config.yaml
n_layer: 14
d_model: 128
n_head: 4
n_kv_head: 1
head_dim: 32
d_mlp: 320
vocab_size: 512
activation: "swiglu"
norm: "rmsnorm"
norm_place: "pre"
norm_eps: 1e-05
positions: "rope"
rope_base: 10000.0
rope_fraction: 1.0
qk_norm: false
attn_scale: 0.177
bias: "none"
tie_embeddings: false
parallel_block: false
init: "normal"
init_std_qkv: 0.0441
init_std_o: 0.0
init_std_up: 0.0441
init_std_down: 0.0
optimizer: "muon"
lr: 0.0023
lr_mult_up: 1.06
lr_mult_down: 3.0
beta1: 0.95
lr_head: 0.00646
warmup_steps: 200
schedule: "wsd"
decay_fraction: 1.0
decay_shape: "linear"
final_lr_fraction: 0.0
batch_tokens: 16384
seq_len: 128
doc_mask: true
train_tokens: 82880000
steps: 5059
dataset: "wikipedia_en"
Each number is 500 + 50 x the weight over its row's rms, rounded and kept within 0 to 999. Layers, rows and columns count from 0. Numbers have three digits each. The size before them is the row's rms in percent of the matrix's.

# layer 10 attention query, 128x128, rms 0.0913, rows 51-127, columns 0-127
117:434416478536543459561463535495473458515534442560437522503470513479499384537590534492476534505612570497633469569483491565421434499499519523467429499569602546510585524602477414515550551568552558442485478463543568458586508572459466417529533467433496558496458510592456448540501397458516549469545516502543518403518503509471460464469463547453477473430454436513470480445516488497542461460570
112:431475463605486441508401553503644496376487546526553467449500496520576433462526465521508434604537485516440486489485492508525640563559510549527450474533431540515529461470541537508510536431577415486521572501568487484548461445555537554482539462494448534493473486447531506542539537469495459558570556484498542542481414505538475436421532566457563480545419437435548478467540416546425528586478
101:469496498533521567518582525502438548398551524532506490558432524490545475456442509527567538510529593499445625485518516477485592522390505538514497552567456466499573627523476530579484537538421431525463509487489512509562527398427457425477566481527514480480367446515483519544382512566538555572481497488487509571515480453486461446469502582492487530505532595539629512457489604505553497489503
102:496521606513554483446565432532454439486431404541443499430557451555499549616481588551537555462478518480401488516537550456510417461462508521517467471499451540495523478526467501461445432554473540524434563549463535503506562506591503515528438534466482498438527500583474489455498541565464477427417425490495516528516490470479550535479490419482596317438515477452538523481430514432559530396423
090:514507570608578565435520494550460460402496560562468438467595426504523484485510517607499492501455435588434450533520451464498492552426507552447595508511533527455633512555500508576544488401455408444506566469511548521449507456493648459534460453473536460522489451554455517471560528582525515445446475446554540466554554465484465497557498474514521442473535549494542468536393565462475547496479
112:526470494511595434461489366421584473477520468439498521525486529453464586473472512409501554510481526560351466545562571543442469436468516563476527468495540491504535552548538542484521428471557491478490451498497548545495489538523434536484561491470483610467534412459507403428502621499525507524518491392574550476514403424508482471521598455515467442496617530493507493595503497437444480536532
111:472426528433493482501411515506564484534426557511428506499434471457506395532504543467461424485412470504514439419527508461527534624490475530489565556488480502625421474530497515460519511535441414512545478553449478522558565474582461482553474542414645500492552516467485437431482489452504467466576450506440483498480564547505475536397548566511508605586515470537486430487561518519425453551586
094:452540556548479578520463614543564478522469503488445435541572485557451487540575530506479484565563521536560575471546463597549566481402508452467590451558403517516493459576427491496597512514534486493487456445479437493365468485392438510522506453509535463512547490479499601561556577475498509419451550489512491532468467578415461440478509401460545508457431515470429455541456453547507472532446
099:521599555560560498420461530559476540504472503504488501600448492502492486496457554465619452537431563498487570488523509584523426527452466619496500556374472432518535412479444564491489488493419468517506331498437499486461400435564528524589462553486551500508486431359454485528505516520503544437500504494535496479503538496438539525419436491496480428483546504463447486532463521427491508529423
111:524536546486471562566517540456477537508500507429625510583566464557482460559498551475477489665475495478421581581493615442534538476479580488525501539426535529513511484520486543546549547450455509578519468533498480470479539528508472562476476480468480489413653403500515536474408451467568524459518457464570456362563494504560578461556506471477543484441558504489506483458515446530519430558460
098:537516515480484558488558502468471501594473487438418547589566472522481506603526475412501514491555555479457573411496489514498570416499461529518518584535492494536536527444499498493519498468499522470609583445415605445557537448593487427435466519534532403493469623546471485545531526478461439574572469546370503451544503479480480544543495450463497408518507554495527500479426447422563515586434
104:401544489561443560471538453550573524591523533455517489568546604450482450418446526453543569582516480495569576537511436541528519575452541417510521551535495405590665521466497541493480466462476441482478459455520536488483482436528495490408481422517498472486601449449489530531514550476557532498449517571586450417466552399469546455532509504561443594482493536483523436467491478506464487564483
098:491457497551542488489431469538492586335499466483505491598470515516566484526537509526534502592497445427484410549458457497485513433530460583512416493527493472503468438443407506454512512471611464551495535419528582442490554498495433518508487489490514562458551543464452556508382456465595443665444510510493484408482482487540523451480551545451583501535516514507469528371474475486445462519530
068:474537460567440567506544479486507456517523418507483441479487460438533537435436420503516495525514458462546434512555494596493549490404521468543526591537455449487567561594450451463489427454474508487522456498477492512485490480459544489571578489516443563504491469566492491491481536464492452490514386571436545352556476476463514452620564516448539567514418440490523555405585445540648526455481
084:543520457447468459461495535551551417543460491463517476468545412533468527534451476454536456469428564521478501431537501411571511501464520456562531453502583554544517488466544496568470464475576486549410481519518549525429558501405492543466541537377548549554540546475455415479493538503477410500509470429423505506550585568432484646424389477522512431563596480550525559534479568440435475469519
078:581402510500480485440581519442497504498441541426509505452473447572506562531463509541544524446420486526489496382531395513611411510519492492518472513452502513467550486464556504495524540524525552489591624459428506502504572486499531499551516532454449519539465529487476431459554591433603434469543505361501576517532569506424453517505472551494468409550569434433522533451570540490441424512443
080:501503526481457437544511513477559477557405442477532447566535521565522568531537444587474454474466495418474582390397439541513502473459487507472490503470519534580395553533479479471534477449421577600564489554546534495439591415468505553557511463525556554512537523482515472422492603547491405460502511548435539522598562489384452596470530457505473423547502434543542516540468543451524485495463
082:556491519512481513510495453487448418470497514522518600524480525462558503494478465541465500513554508436549467566535528574415440407468489466546526562495471539464576483446488467582508450536572578413487536543534561397566432496564546587549531519667533412436491504464554570322553534513477535532501501502512516504563424468503514422497607449452545468464475491477487540567547544516522521464513
096:431520413577504455526477526429499513450493558608469553431497484568566483481539495487424465481598523458440478514537490455506504439477536523382415466524544549487481542391515570458502518556449533520479426515538578519554458438421469496487466353546464510515462474534473648509587491474484555524498443524481485443525530476533511396530497545511547461541461390402527442535489479499553508405494
088:572498461550603593442534516564452591508512538436515491442565404502394456530493599466565491564453574519537484509531481445498428502512431500538487521550487455533548472412519475499525538482551441468533444389473456482476455629541508450498534569417460485527488549550417531673477452533453457447567488450523440519472487472581493479481466561523479528534448503526522478416552563531536533500491
102:508501533572499476506459526547459451464362499552501442463538439486445555516480548570525444459487522417354479447504506514496451433495484535478433486492570531484469457493506535562505496508376529534497429534466485505438479530511401468535515463545497462467484511475483579469525587606465516405538540446386533459570357572448572471486491413470457422501523495518426464515481490426483544395516
084:506471545479467527462507453488489508431480488561538508379478596516551512543603574642519493427507471537543476513555493638436497449434469461503499476461474517503593494563513420545509466555508492487514499593464465424508395447553458539538523503485527506573437553466545502443562532516514456422486488477549542489518494556362483570516464457509418461532485527614485579550564432430455511510558
090:486524459580538414447577533531445525529439463622506437466510566489496498478537505492508526573541486446437515545550462594572510484516547458522438414536539498496560421476534503446469467481486562493432470512411515493530443539440446508473525570388409527512553537540496537560464534497547513489520548398484570497407535497441494529428362494455498462543473473579496472570397554416424486493592
083:445539559472573491610451417467522538542507545477477460510521451502470449508414569547490516599463446397494487459480498430511506507473519542409469473449497488504577474440484440455533557508503569593538495384418498523551452494559521460504523439482522538460453446495487487584535536543595536546417473567554441497469556483373520524498522563500548425512598532468500386448448491431585584514518
100:450433480502421489560473556536492528535554532540518507463501528496510507583562526457485524557492501551558524471524528419518493468496485407412555405499517581509464433545482473469486384435544565513471533510513516468610394517496588572491444361432495528562569533490432481514429509508551537524427451556424477379493496460537494551522505427540581476437537471567524421415529566466433540532520
100:539506487421503530584440577555516448510596473414486441565419452498516472353540492545501470557442516529464533468545505446464500503376534426370467459515435555482478473515552478497532470632496501553561459504560526425470451542605565524525447477496540456467460453455391537499461403486558533518464476448448418498504547583539545497513481511477448525428525473464444469491437470474449496459520
110:579526461538413456517455531511504591481468439536472484481574467460469550444448479509490465408443533433470489487512548437494514470593508486496442538511481490497450540532566456543443562574477464453520460491403542578571580565593524458529506409587462566571553467574473552520410578554525522502496457532397483481470524489537518398513444525501661534570497459454474452446432474502469550565494
106:560519470408579516522522483453459539478389421531462513455515395481499478527560530516502546476460525550508469532477477576437409512505444595510551439493482491503524461562497507551583405442569408525436523437469455505478557504453526475450508543505527542583477435542583461447571520479489590573444529538553499543604453545493492477414479468408395508543530527502471475592617484436514440499441
099:548399539508499555569475467476520552504479536500474458588467542552571403503513527460451543528482523596514496491525454517449488580491427427512511438539573496423500488491474555430516462540568511500593531589488427495514455500520452492477495563490445546539472566398479412502528436498425521489453475532611552438569557516460482592489509485581390450426377580532505459542506463438425477578509
098:471469471560536512471415490468557521416556541512547588480500516506521455530497466468483507556552462480538489551466599508466517511453502518519509524655531442513536498429458507469447460467480507486502431501477486484559439558556515470492487479556410538539521510560458560580564363493475581560526529629513537467386573429559468417471555612463583583472460558518437460519551463522566532532438
079:437485460520515529466439451522376544496598489464473522482443455461500489474422485463512573527485469565515443574556577494457507538516464561532497519561492525520484535441540404483571513470530548437495537529409483595470393500560471389442431460486389478533522501555489580515515530460463456586495402497540487549457522478463532407587459574544581561514487509511511451362537513552567556490472
072:605479440540486485472468437548473471453595469520445517426422453498507445480494474487488518532448450533613513495577454461466494501405484510491395440560489550530500430535444426437599468455482546477555563483515459528455528569574547474418478574506473504522481471488409562596422550537463502487475453504456508600478495512560439460466499642521553585504479533559515505382498513428521564546516
066:493466495615460546539522377583422521429489533485416566485450469501503435489541479510564498513529551538447468483571474552571513486446510489501474574532572472473523524501491405442493461487476571465485526531539497523549507501455437503432452569541545570492420523446465387563527551467375514530530443487599585562497575502526469623407469505503522488518431445524428391538513540455534547492444
078:522524399469469499543531549411547422554443520512515491506519465484556471506515459431529416507429479574518502479463486482466527657548506541486549477601472471519497388514527444541464528396529388512547467438556430499544487450422586571532540537482501523463466459535532431570394488483539515531525551597478485513408629477493521414519479547532519489501483527491458571475538438559581450488549
085:466517509550464538450556447512564514552548593413431450542534577480498463539477460498511567466511552378509538527409559527537541562481471603555498478615436491510469468541494470541427558469452473521548452516508469482553464444400488584417481462542510498516462461448619540560499509535556540561476483557457598515487462339499546485481541451484544510482435562430531503521512446542523464529596
120:528467582503507434504513485464522459454507514504523535475460548457515561543513473515429569443543557438441533508485521432428533378468568470476469521483391579500452527554473523563515504523490588447481514604474567511538462453509444525510483394665567512462502505493506638469600535508557593550512483503475524492570409508518456549510577514437597435455470494476477430474519549431454546481536
076:512453526574504529499546462577502466420478522486542512482429480422394523529521477523480512487492551554455507518445493474505470526528508541459448502530548545520455464471436460614537535404445476459477358441537490502528469515418449531425451462517521489509448394554469621662500496499513477562572428468572494507630484546508535470538493522441474471520522416602489392442546482489503547543468
090:459408504518538551543605519475464571546476511455459508562449628517526518488516551501475435511474448478486486540565470477474499512503487504597469431527493462478514486534460532425514509534613550457575543518385479518557509635478528541533529534511539464525581511448465432470537493523530483449495489560442470504395567508418585566476583390527578521442443422530495583581503469468481619501531
097:516515564501529594472557455502494436557402422465494506521544389558498545600401514453543581473493526467414514472478516496470502577409509522567485583517648455545496541521521557504505516529433441442563512460454485545548525539500521466505442497522522553441615515537560520564536534583490576445554433402574456443497480514521500477464545539482534487466568503495532459448631503418496450512485
086:540428525445477461460585512540470610516496519581527549518435568491416544568474410425523525515516511458400496533523524484520514445570519608550547599497589422453538480457512507555482579579513503469490527513448466511613445532470391476512576596528574526480501569515495585512426472564462419500546524424533512493538573447478483533491582518471555468536466488415526542472529552509492402508511
093:512494443548522490451486450441448495426430473443532449512516530536432573478565478507560388525572510463495488554536485426435549508409442393514528503501480495529568492372512459386516387472535511546434545572518454480504511507514467596476583496496441452482439541506460467448475495423546525487445470485528513483545462548478538475501429522492419494577454587585564461354487504559553440461459
098:471451428599500458488449483477441545517535489494518529483527479562506554567479542496515443507431494402461544571554446453506461527466543532442412509485500494491503496545607538583478512462426507557547453404447433431576418513496520433508514505550466449436589602496531598555499498582519521481485570458430522561546542360497592460496466457485628535489513538579462434535504452554449497479496
094:582442485542407538511514435512476469555626474474482474415491477438534399520527549485451544501517540478538534507521494484479509547494510488410463575471463497435467506479551573557499578482382528506464528529432454560511411494614562516523473403531470487514501537541448478566589475507576552462529529440484486499505512578526387490570486433542632409488553410413491554546546533467466504536540
091:557461462500445433528547510522551470547437429457463558503521537518541479462474502458454550484450470403520577521538526501472618520496483467390454480515425576550456526588533506510467564518480393509604408540524509491529476504479522467501544499519556582416509510501483518621467468599537475530550445497439520527422483415471396502532510615489581515473439418551473503456478471427526547440607
097:560492527581462477543536476524456457494471496484490526459449621547512499515463462561527467448489410487454444446498502432604489406531524478489474458545466612474495522420493475535524550489498589482491518495419515487515486465405568543472499397420521521545641524529473525580513504501477501545528477459617493564467558416484508431460476555443652508468535483501410468429582555513569503431485
078:601405435483434434542515508518489538554508564553542450533510549457540501426525515427519514574480480579411447556475449595474495472487497496549467452447442505561520516454471433485437478444451450508509603454497569404520511577551455450493546526611453499503469576511423441583528529466498460544501477455537443454516471481594523456457550538577513479394429549554528396418410476530492504535534
081:578453645516548510422460455493467499488586437496469413445443599491452500516507522509541592442479541573483534461541420506561370470456553553402497530502576457554406471484561492559496504432467528488446501451417475433479506431510548546434510547431533558494414546460449513461478488412528487417424533427531467497553533523402457479489515535488458546517499473561497439548459531413498492510500
079:561486513433494616557484494540482460562411532533439466540402532474453513533488558529495540523424480506484616484486474539519459512460517524432523462473459457548543526478526461573542539477499518496555537492420558551436509527469508501499513582499571492555442404470492465474432499511512451489551480528427457528414557506364424594539572508519402465528494485541404663552434530512441412455524
087:525457526383474487539540497498478508585517488452532508530472421603430528503579469606474528536447434464454577498431485440611480576469502479408506496514499539534581425495523498505520503525490535585542423472503499547462703464515573498476573514428526538426537458505438559457404484549476489503483498540427577521529537489454572490573552495516543449565502499469472530484446522506551552584520
081:462563427386579515522527469585551515441490517458579522469507531438474579482454501482478449464535499503502434538435447510459533499458594458463543548620565455510565497379543483526563435602490440583485464515472610551541445454574437545539544575507457547467528462492504445500455581482584495448462571483500522563454491498497595478516527507506424599471495490433553542451494529511561527478412
105:481491497472498466557579418464465483506433497604508528514496406475594569475488508487414527443605521505461457505566490476492553434440570528496511526472480496423577435456524562556450555430351478434474493453473428397501423548531422491568462513604427516503450464560535531519503530573497470489531475510517601420459557488544469427548482531524580444540473523504415434561510501541440522501464
093:453469422574425486508454535462486608498471611511455571408438400584472424478586511440490459590474365530517438513528436445486476601434468565537517462500429428614514507462472514457445461469602524506491510498546479455549525503526553484474489523470430467471545539530512416536519478460434455580463539491533481453475564465530490469507493570537484526560559464506461502457458360491472487522502
113:526418543518547500513550502542449407470443540505445535405518474437406598574525592557412490492511571475396518404524498464480497532462493468381461452503547459489507497491517523536432543399460605484484524518535503542454431450498487485466518522436481513473480502518431543511478581595532485378570457547369568505522444497473448556509450494473428445467514547568448422546480494461554495475527
101:446440427496461428449527478462490511484590494498596425549466606567577500516426494538519373467490519492537555483392479512506475501494495494514515561452528547460493498510420606483429532533523511477626448537525470554531502554595488504565574512548450476542565493495524417470489487481495479506564631500524457594591466550517533543543409520554527405562554533567481503493454487502425580487501
099:515483548549494413543491548539426503493502409467516551587465527449538504492446652356443471533542514539460562531470541485456534540516488446491521434523393491530498584515526556480475414539409499552452506492483548542474593458534528552476494535462513499393465432547471552400465475420433453498445490551477482567400589525469542550485420549487515509473475499532492373514493562572485500512527
106:535530555543489595504633472528486441580494441406491517454468516588480475495546528499547461493523562477396480533529522451562550514471523490467565553570509429495451489463630619338447472453458452588453561515482537477483548458569591449525474480521463475452451533529511470479474491446445518511432371451508513515478594578471514498504477443554489402542532529507507530510543458505554524518517
097:477538453524530625451413496513576561616428428534480566571518502556497511528445474472471563482404465386512498506493452475439497514397478626430590450561473584489510554490344534519536510568498462483484512529549581466514404412419458544466586445487489620545558550520510530490524542484521523482461527511493485494491463436544534512533512467447548505474474463510505438484477476552515521503507
104:549435562526453444479482534558460538519493501553512400454466510566502457462540541464438444530534517496489438488532514403425510493451463459447559534410487466488503570499501459618567476610487532517574471553482484556518587516511433420551566481547520493546488386555452498445470429546453395446419497459504599541441518457506472519500412517492565490434593459551482513462453623557497508541566
102:415535454607465464566567525451449536476523442524483559560588406589519442512541440521514465467440508473560467479488511484475548493537467514387475450580427525523553502479549423469458556481495476556450502521539509617542549598510534494595439559521479473459482526525481463468559424551504576543424490550478398477486476458668473466507433566577520527490495498476530522592419506485500537467505
103:521526526417435512523537485507413425523556535507496571372452411509540462476517495455501426476463470535441524471508509505591531507569473578533562432495427493551485474560554559542499514519439476482518473476510439499512478445414436472482569550637445523475469460486516555534513502533558500502470438448553522512585489439503485551370485513385469569527609493379496544585546566471488464591489
094:486598536616470501514544428493437519438437477482490473581488536566462432555517548442489505516502490456511473418439478525531535499529554513443547527647470479536628495406493606504498427539541546463531552542491554515525535558555455520387492519627438503488477463429512416472543542495415571505512449510631575533485460463552406541533468455549503480465508504469525464488456572486519496492507
095:453547395499426416502472573509503485492488570470540568554565434558507563484478440419518449517482489490512441571475492468496483459546496482571470568495394516440510528574427526421444431529557468432439524521562515502553454543527484445532506500521416470541505551564530495547577505568462445535515494533542556505497473545690505374581501509585535532501504526488490510416587398517524508537502
075:577381493500461527509435455463500574517551569520474434601425455526490513536520444466487485470497486571495499622445454481543489502489461497530485520446418512535522501431481517592528474473549480384487569424554491481508410517504433431402528531534438508551477474546520434497591526515425483579516449504455488504449505555658484424498553516581551481575448485488464488432463443533387525468524
084:448418472516485494503509487530512480488568529438469459606499408561462488434560538445481466572399468469535552536469480521511458534484508479535447454569508542581537491497512472460489426482569442439501627495491432506573529500513615440390485526425430511523548548489487480500463414567421399548545483500498491471467626539625478539450520581522582556512481467477491546495584477515492542455582
083:499489538566522479553610444499571514453544517459450482526429495473504468475507475501525552497511541495359480474543486504565621586460431427452529504570529443439503536516517559452526502560548513485529464486589469541564486552583449529468509446508524530461565591451616436558512453411488630522482499530491377473478479460548498480420512410469483535531456526502572442392436489519565498486546
097:503528467467443426451470575580531531520580562433556451520505447545565425456491482502575470550525450479529490557483519483538475495451608467563524476553408418555520491484474483500517501508533426571459525494558504472587537449557521521551574447428465525465551440518518422470580457486467522571424577497478560444422485383574497386507450505452616453513403507420500582487481493555458494538481
094:536534502519515417567452569441505485454456451404504474502465480404472435506562476459512536520538502528516440482435497453481506545602484601403480499563415513571497566549427407442509503520450475498420484514448497555545495495540529597620490494588493470511372494504475514524641568445491480508526465461478406488503459563509502457580515571539528517441585486519500569467556409502518434484525
099:513595573509482525509520401426491492493499466528438474518506588441516549457516557479532493512577597517461492441545550477493468367519567557511491505517547558472511507403603560557494534525433579492522548474357529462553450559556489459437442469537506496488506453459518504465426556470549561456443423419436496447439504514493530522502478445432557454449491468510418524443495624524403522429548
097:463465426569502515505511550397410458508565507458536509619450527527484403409557509505580405584449500525549478489546504470531540603508530475421512401514390514556466483466501499468461496500543540474515499494485553559505520489623565480415517455475494403472534489542553451522452535503459477578463427444449495480534578504507472414479442478476572405481497447559447527472479433492388546485559
100:484514492520450500536458484522507450493483539556441563490507440566566409497510623454484536575527494426552532404445540486452561531358495475475538464434474526602549511469463488465435605590544463464449481431529496561468539508489453522411460437484464555493547457449529543545498531534438565546546485473464415508388383469594553533506530523498535482523448429565510503437526495495579548460425
104:488567542548489530537497557483583547461522493503452452498405468538477516539380470450532469555502568464460498509474515520473408461537437523595486600527480422549497561418535593512456573529511579461532460547456447423536591511496452474508440533504544521513433448527478336472565537574464481425672486421449512441513504478519484564534528478463518483534549481512509498442477489438480536561553
114:515526459446506501507562498579437551545537487523470534576521492600472515601496508492482616530506448463512436526518450428526472485499473490586497493467515516510451543543545476509515508504589429507571540489620496476443509548498411498553477428474467551511535566514471514416496477592462506498447482453640506565488586500441527494411574572590552630479475592416442506456504489454411420486502
102:331521471580472536591483491442476475497417443556515528436512462427508580533514544471457482413525549496576489397519483511556424470453392528511416473483448500438411562511554579420455423420452502472542566514472496411468501543449512508496401525532460441503490578383483399474497521483530530458571486569512461488496450495535499563519576521559527501535450529505514469458471495481479545483439
110:512526497513491483469532538578533373485525508499547463442518527499464405558470507467506468415442490571503589524515502469516516506600502516557444458511537550420548519512540473443529458412573533433484450382489489467607498469491514519386521553548472446432474520526458549473528422447609545506571584551538540531516537471509479481440488502440417420622553496474466506375487510476493496377520
117:560537390468531536464562487407570524397509504501519446485487421446511495565509586535507508522506625510460470482598546458491432538509497505586440503526466506478482373478551529503462526485510461435424494460548504457594467512550537536485518427468480538515451545456457483634563490460559494519455438461477397484458553528501524454455506497515513560624523622455596611510514536514539488482497
101:440489534425460497374461532472532541569536471489447454524537463445603535480546477529457497540479492428538484478458509493603533499557427558570451587482389467457535478537467487418523485518525479469605476534578482582518370481521480556548564531496495528469551483455537487585521501479574499506462556453507367594478579473481468501514508571505501550498539447411501519553442454471558534626456
109:447536531514554511495421488551458566430542561528459494535491482561543507417516413497562500508434506479576476482442501428581501500491485408494523495431578572423422545417520475443564426513518447499547496475491593540521542414380498512507569508486447531535392470438502438527562473517448498532524497454559471458524479412520632507517518507468488548468486620539474549554598427570559459451527